Part of a small language model's weights.
Size: 9 layers, 5 heads of 32, MLP 640 GELU, vocabulary 8192, 5.4M parameters.
Architecture: LayerNorm before each block, rotary positions, no biases in attention or MLP, untied embeddings, attention and MLP in parallel.
Training: a variant of SOAP for these matrices, 290M tokens, 4422 steps.
Each number is 128 + 32 x the weight over its row's rms, rounded and kept within 0 to 255. Layers, rows and columns count from 0. Numbers have three digits each. The size before them is the row's rms in percent of the matrix's.

# layer 5 attention key, 160x160, rms 0.0528, rows 17-31, columns 80-159
115:147109102114117161182057080114136121097168121136155166163072165113101103175128167153181148079064165093087100126159112139079141073146132148150109173100110088104103100115122129110138119200101125063184179176102164083130155118085140057115121142
110:118125070130113139117130091163096109082190175112114165168147108156141137178168172088149057081176128127137104164154121168087173118051170156194161083130176072190072081127124092148128139083130155106088137127082119130097064133131072147101153144
113:128097118182110121124192151127162088107081148096065126199192141071189114163100146168117156082101091082105150088148125124066155111128116134099187155128143166128101143126107135141104106163185123177147210065058093125117112183127078130207101150
113:159134156106140147100116168125129031092115181151122080160097108129095159146146146088073155128159126177123118089134129133113096131105122123134165080120167129194089100102134098157110132147165195126118125138149150130172179103133133130067094128
107:152159131152164111138123111126077149084129158094148107214108149095171066136165111123134119079133104113102139068143086121158113170085135132155190115070167152099069093117148173107126093103108090152168089118145192165103108091114115112163125127
109:069145135135105101107105164158061132120145159153064123140121127095111147119132121133133110160102092080127146156115192121154141156197119130114148139151113146134110106108109224143094153138119167111162108070117150115154074126132155161117103105
110:124120110149121132174138098133100155075191125151181151159103098186188150085084135132078111182184128111130106121116153056104095126101155150199139126176124061115147161111171098141084147139098154101116133100136124116114157140116139079105108150
104:079063133115096143111160158078135145175132058218089136106104148111138142136194107122169180201118175098113104103160096144081187107093191154184116098095129144093142145160131160088085101128122163159125154093157137083125111107160119132105043138
116:124134160106166104100098150102111060123184133130094088162142145178130081127165119164031064105128112144168144201106107157127144060114100158149139147071117145125117200134217106143120132142155074124138085142133172102105133108136092118127088080
120:127111066141117140140152170130133154108129148135174136117134157132134112140065173123106114159132102100177145231106146043167156106168113123113131077171067168149130102149152165070161058087089163123138066114159200153104119123168084095127133118
107:128120140130112073139100113119177093131165147094123181137094154135101117251098149111172113198132147134178166105166146117181153153127100140142176123116134088160162148135090111082141145132113163088181174162115124112117117121121134164166158085
116:104161128180105196112118126089165053144107112186102121103140166156093147117135082125121129135168138165109101108084111090135166145085099020113119076123084103113135071136161169146087111081153140129177098081125101138091185142144069106084117100
114:148171177135177176057164121117104182134149110112064116141099149095159152085169132084145098131124158101151138061130142110115111125142136189115132136108115141156089120146123117202114119143100190115117158107096123131067161146092108107161142119
110:105128143090149171099198114156144112153162147080162070184103142177133177108097145149141151121127110135121137128107131095123110140193155129149144081151119154105150150121142128137069137166094173144113145076124083125122105147081189097069168093
114:188136130056081152174173117138118114137123126133124108122121105148154070129150149167145107217110092109161163138076139148154111110072086077157169102152109124150136126133136145192118171180183104125158121149122140099125109106100123093096056136
# layer 5 attention query, 160x160, rms 0.0518, rows 18-31, columns 80-159
114:097062111223157128140136173097086117146108126102130110140173162127148102142136105092164137068144070094135103184132165211154185166071134091108141041139145100139127106128154089098095135145140117130162101114095120085183167116186145128104142196
113:092129157134155122137162157114160126101128187170047171134159140170135143164106117140203167093103068145099082077154156085137124152111183123146071121063142164133155093127124136164079105085140135166113179115088117152133124122113117110187126120
117:109114120177139141111102117124154045132146092153129104099106073106125182122188160060130173121188153195138153068082151154169121177119097124098162155143084114124093082148138113190126131143068148112137160158184163111178136126111094123119147108
112:180105165185132104140126116121115157045114129126109123140128129099135132102173093125084091130120104114132189193158093135089196097132142128125138143137161195105132093151181154060143101142048100142144081131139113167090174081077135141159127113
110:128090133101156114077149128101147183100148143084099082129153122086058101170125129122147123186143164136123111140078135129159185143147115159103086127116141168103111137165075183087156120197128129159195111063132143099124108174120128133147165108
109:150131169140065123121138085158094134098125099163126140145158137110132218119091140123144121201202133132136096136059108181149100111138152174084137178125147134118118165130151082054122061129123168099095133154096118095109175138139081142078132116
109:156142142119058100127124077138156079152113103137101157116100207099153119180129106101125136115114116204168106118172146091134130092150109133144169171124159144052167161130183105088108149081112156145107133144133120140110131164147202118121093116
109:076090169105144104154150160137158107144130124120151163122171182049129054100168128144086063157157095090140058096113154158108069067123136164159124139125091146154172106128115117089109143087155080135088134090121188136134091135118132177127169146
117:078111068151118108155197135140123132048160159111122076080084155103121114155116213122109122142059156116144102137084129133117152066109162194121137134094123111134130041126155128141169101147114122146137098109140128144135150112161140132142104139
111:073122141150148118069059079147193142066110146068147109088047104153119138164083137152131065190177093043117180083136100164141144086165126114127182102129107105155145175142102090173139091129104142174172112135094108129108122113145114184146184183
111:136156119109113147174116118175139096154130074102143104074150137155141102150112112105118168140138063136148143116128113089102136105111102116142156135219118101176162106141133125129101102141158115125212137120072138149128204152112112136121144153
110:114134173148179137055116092121154123155166149127087085121167158097156133169147121123146159107149145100162168105129115070126062113158171165089119134143141161174139137132206195106123131177130139079139094116107112082092094140117127089136189130
122:128167064102122145096120136083142103124136183090190091111214147137150181137140106137204093141087168128175139123154100148137095119161158131109128114119122134119127166213099077117104068177129116164096143100114132121127111178102157130076218113
114:128109107113069092146183106160142104144088179098089156115134113171085145111135120124146148162125069145130179126076137170105114099149095116172103101065144169069108159158138108123141176066124151161156164168122151136128070068082145111120151183
# layer 5 attention value, 160x160, rms 0.0475, rows 0-25, columns 80-159
090:159118174165124128131177154093145145127107165169137139168104136127148121148088126134184202155127124124116056116106110099089170147134109115128136125128162161159157106178086134130080147176062109148127162160140135133103098098147135186088136105
096:162111118162095107065115114111161119113053137207173089086117100150169094115152062139125094141170080108138098146151081120129163150147134167090143113160142116114130195158128149109092153168123151167130151109146090080109117138160081126163164105
098:124052112141075147050138132115105143129141127125174118165065137128151129112124172113090113116118168125123150135222148078157134077081148140122106105181130124126128101183129122120141077171146114177137098172132110089153016110091093115141147202
086:141147116149104103098155142190101171084142132126156135144126081176131171156136144115178116127215087073111118134117108128161174138109098158171116199118103092130166072120091141070149102115124134188151086120144136146126174134084094103170106118
100:161103136094151140126141163052132127082098162105092108117159098128202154131153072108118091142089075119131097120131177144177125099127158051118067134218122111068120093057159114126103122126134136070117132151167139150126165136175124081137166129
092:162133139116103131147094155146101145118125093120119130115085131215085091126140155145103124137138115159102137090181100149162159095105132106168154147164156130147090190128093100134101117085091171102126130152168099079132123177135055142195119129
095:058159104107149130174068124127129073087095164148137152136137112131143132084159083130136123169171121124124153124082148163125118089129174124103105060116142134098097126099102160101137120180075141113093153141155071104100207184127084103088100172
090:148166152209164119112106143199150126110136087142220095112112097102155192116096137033157127097052165132064072098112128092167148092078134132169144116098089147162156097134141090127168139141148098131095125142100149128108089111127145105166133129
094:128162113091121165100080150070193125131106134127170115072135115155181151089148164140106124116148151116115159131136095073117067147143110161156121059132066073099146091100135117157099121136078099117135144113131171149172188134119073089125132083
091:135158139123176160105146097074103152141086125128126158137135080154102128138149147105101114170128076111167135107207091147136153141143142204091162171163138167175113096109159144098164147109103117121214112149130137128113119085143107080084121115
082:135106084061108145167131085163158116161113120124159140121102111155085121081130123101104101119200109077132035104097138094165133158159141159100125130127133145156141175110208140113138152101134177146082180170134131156159067112157072122143144095
093:176063084125169082162078135150167131130080110108101066120034191102162107129106158160129096103161104143144140110119172126131142159158179119153150119157159134125103154098164165117096122142161125087123134126152158058146164093109152088122119140
097:131128144060118164080108159096085121100158142080081179139150105140146121102104132118091175204111117135119088118157087124180195114133130165192135109092141177161086197155070137084043186118135140116076127122168089127108162120140156144116131092
099:092118136101209135186082120101134099091109158161122145111165160136121118096171132133172158165114101230126127100111078120175119156155128152106071178130140185167081144150108092104100110108106170132152103086078172148107131134164149096084135107
096:129118107118160064160118116131151083134127136086126082126179118108159169160152098141145118182138109128102116120170090127106114123082089155172108155135076096127156100197187144136130201160052178111087161110085139115101086126138077105121141213
095:141096132039158133083172134124062104120192116153120151191063172145107163176119131184137131120165102151130136161106150102116098147149144056143144165079128157112112129088123147137157146122100092178093099125160167127133130092073088131105149168
099:087168096104144113141117159066140143107171080133162093138148065078136120128100115135124070069108165147138127133136124093162103130101115132130137137156067173127153090094070159087098117040154141157163142052131121134133129111123116097076137108
097:129165144106207170160175166161188134151129212197155109125116118109166122178151148133077134122148126097101119083138155155174188139144096139127088107124153138119135151113126119092176095162121119161147170080134129191175149126123121109193127138
094:156127163140094076160115110163144125098126150111101217106134182174109154123179112116093155138139127075123103151100076149168134150137152088091133086161123115169118107181138133111124120128161186139144159150081113140139053070108126100063104169
099:093164118132111146127120169142146197128186158159125092078133071089119149085116126138114131131094113152136122132091204104112130198205050145130147064097069092135116161172153120063068155105165126108141142122130177122104156174125086110120103190
098:150167058147117148066115158096146087139111117161172162169104094102099128106161087132109109100160125155122152089103145134080196094148070058126160141134128156134171115215132106130118151088068075134095139142109077161086103165128123082147112107
093:152107178131068133144102139100102090166115164145138099153182061141145106117197153106120111112091061114132107158061127130151075127135131203065105052169118144104142110151114126114099115124117122117071121130119125117167127116096139118179127158
091:137168154142081136121056111138117186149143133147118111139104166041143151090149110137092179113123184148116101115086149145158074138089151128184167177165090125156204160079147169130138123105148171114144102111125140140165038144204022084078118106
090:178139099131144138145106137128095152104168117045156064121090161152130111153150088141103165116099162086133134103084109158109132100084104133165112108114126066132087134161119128163126162130118104134058151075144101189080070152169155159153133127
088:132148132093139141109194182123124154142037091112116176171130110120113120127192112123149065163115170143041156072178147147139124118123106173104144143073176116179168124098106138140092097135166112103113098144130139085091133094139141121176143183
097:119230089133096165151086090131146153083083128135176151131106105128125175171102164139134114198106126171149111115115125141057127106118087101130150097188095171109099173158097095107170079151157111120159174131140194122105114128108132106145158164
# layer 5 attention output (transposed), 160x160, rms 0.0622, rows 0-25, columns 80-159
091:121100164133146088163143114116132151103103113145089110118157171097152116185190092129106140122109093107124186131127104167135082154131093102167143190166087134175098106140163110116131172112082134076077151103114097084027144127145093141123157143
098:112185157112134131151141188235137104124138123168151142102128140140113092066201133118132058117108128130116104128132156128183126101117156100136104142133143150108132015148163099129150142137038091127152130194142156096142095137122137115152142175
102:141165159155168091153083160128083100099141096167151129066110125170158087182066168157102128153106128157138124158170128193183125126127156102114124112150127155122124089143098055149186105106088103134139163160099107102116147115135142104127053096
089:132113149107056130083082098083198100155076117140163110125116112134068115151132136129116106151101126129137142110070157117144096122093142108177148129199114138157150130061073084121118163084149118159182075115138126115081134095135123121096126177
099:078067106135141137116088119194099116164087152115088098112135183071079107089135117189158114169137115163179164148130169089150128193176152185148161112064165067139117148119102122116127125156089163129143131116123105141092185118095114106109084154
094:102156134134118145141116163170105127102106165104097062046142067172146110099111118136069146174095156121142159127112168149106171115096162185140163074169145161091138140161110116097132161142170129146102123077096146129140173054102162099102144087
093:147129091114132143138145150132155177079192134171070093103167081117133072092092144175090175137148083189166107094116167090073148127121111103171080190101165107187144114103153086087149113129111071129141141133130149181132135131160111101071144146
097:186099175117144104128159184145091114122118113132092082142164203167132108174123091135161083219110141090156104088142165134135132072174078112134157183157147139129121127131096123114093136088101113206156107083099111151042104175127129143106138135
098:079140115161148163170150136111116160126123109118087165163122133119114104115105136092125108181096087154102161161106178131127168103088153150105130144073145051109116153100107186151129162102121176149161161110159084089124101144108102175155118106
096:153146191134197129120190111156097126109110150132095105120203154129098158150113093061127100133151156131148118173108115116166097112147171147155148131150134094127165149075135192122118146163125096101146135036106166142162147176146132174131103162
084:164091086171150198114131131175110119145130159106095120137088154121172111139103135167178108130144132167163080142144143164156132108158093099127109082103127159205081110116132117141117141183202118128149152119156127090115096097149136142078140134
090:143162065154095136135161165097165124105144162144099085118150104147148093152098126220161115157155103151114184142116144101148208112111075165120135120170142156130153100168117089178151102128072144092087054174095098107117095166112136126090174186
094:069094143084145146155120135123149116136127145110076140158149089133142121171135120106126158136121148180114125136113132131082097115132162072148117138137131139102079090067148181165152149147124138107137076131069144110154210121088141074160131143
096:133147103169137142110170153102101122092080091122102136133123139171082181101106154111143150141161116086171070106179147170142070116099089087133180084083114102125139123077086165203144163147060188066082099111138137114151165116095115144167157122
093:084154127112134143146143134178115163140100101169086172121137166181122088133170214189096129120152169138098148155143144140131148132151149158122102093128143171105131137091065162102120109112145111049152115125067101146121107120150152133105171105
096:091178144178086141169105134089121109130197108165106156078141127169133119084065138136121138140115156152140161134156108155050134154155097144114153176103158124114119092136126074080133106133220165098072098137124120105140128175136142091154161121
097:104137158094141154065136164128107180091123198080158149111153184111155173127094135156144108116154155103113136132120149175122120141110150155109132181156153109057106117159157115075108116133064183178139111126139113077170137120081205152155129145
093:174092097101138161135221111135130123172146141137123096118130188163105144166205193152117150139092104155159086167147138209142131132139153128140114101114161074132151129110135115123164146089115126113043148077093102095185092131174180110112128133
098:199136149121151123144145122134161081149119158133099175104091163130137148176140124169153106177087127078101120156141114109102149155138136138085084094154130144062120125133137121161163136114140065071155102064180081142129089155074076226146132136
099:095095179106153202161110095134141088158170119115119096130121103147155130162073135075160110162158133137141159127096124170104112092089121055090144135125109110205139104106151142115174158104087186079095096121160157070137116122158214177117112093
103:156108146106125159143107131186105145132091162110155140077136111163194141167130120122095090168143142091171181108160082129136197096108123088193136116122124085171071129123122104134106108214206120125103120200137125082147172129129140087123090143
094:118153100083170116170194097121068119132177098161121134136062135082122141159134119114135153145093166195142114138135132173137161140147108132164135172122091131067099073065112131077137104139142084210150152177180138039175155101148159186090110165
092:127083147177134178117124135134103116128106132157169131196173115126117156127094124171161046163119159101130173183149122108136146119100129116151141122103129108087136067136146051158126089147122063131085170136110131132103107093151167159160153121
094:129126145084112150075140156168125140137100097115157068138077140125174148125141177111120151106169119127128090077146144145084084144098163097105168152123121147119118083141127174112127141152111126122116098128040164067102154105208070137073138141
092:104098173124121105101117132171164108106133105056149134124103102113147137149167114140148102104132123132126112149117114136157173108131114136141155117195108124150096150119139108099128085073057038107160144083153162095118146123116103087128151158
093:106138063134147119118099120100089106200114152120159092165090109087090113096121117112051116182128118144074124143106202085170098155104136131115162191135172121162096151086136162156099122126096080153089087141158196132121126096188097185097131143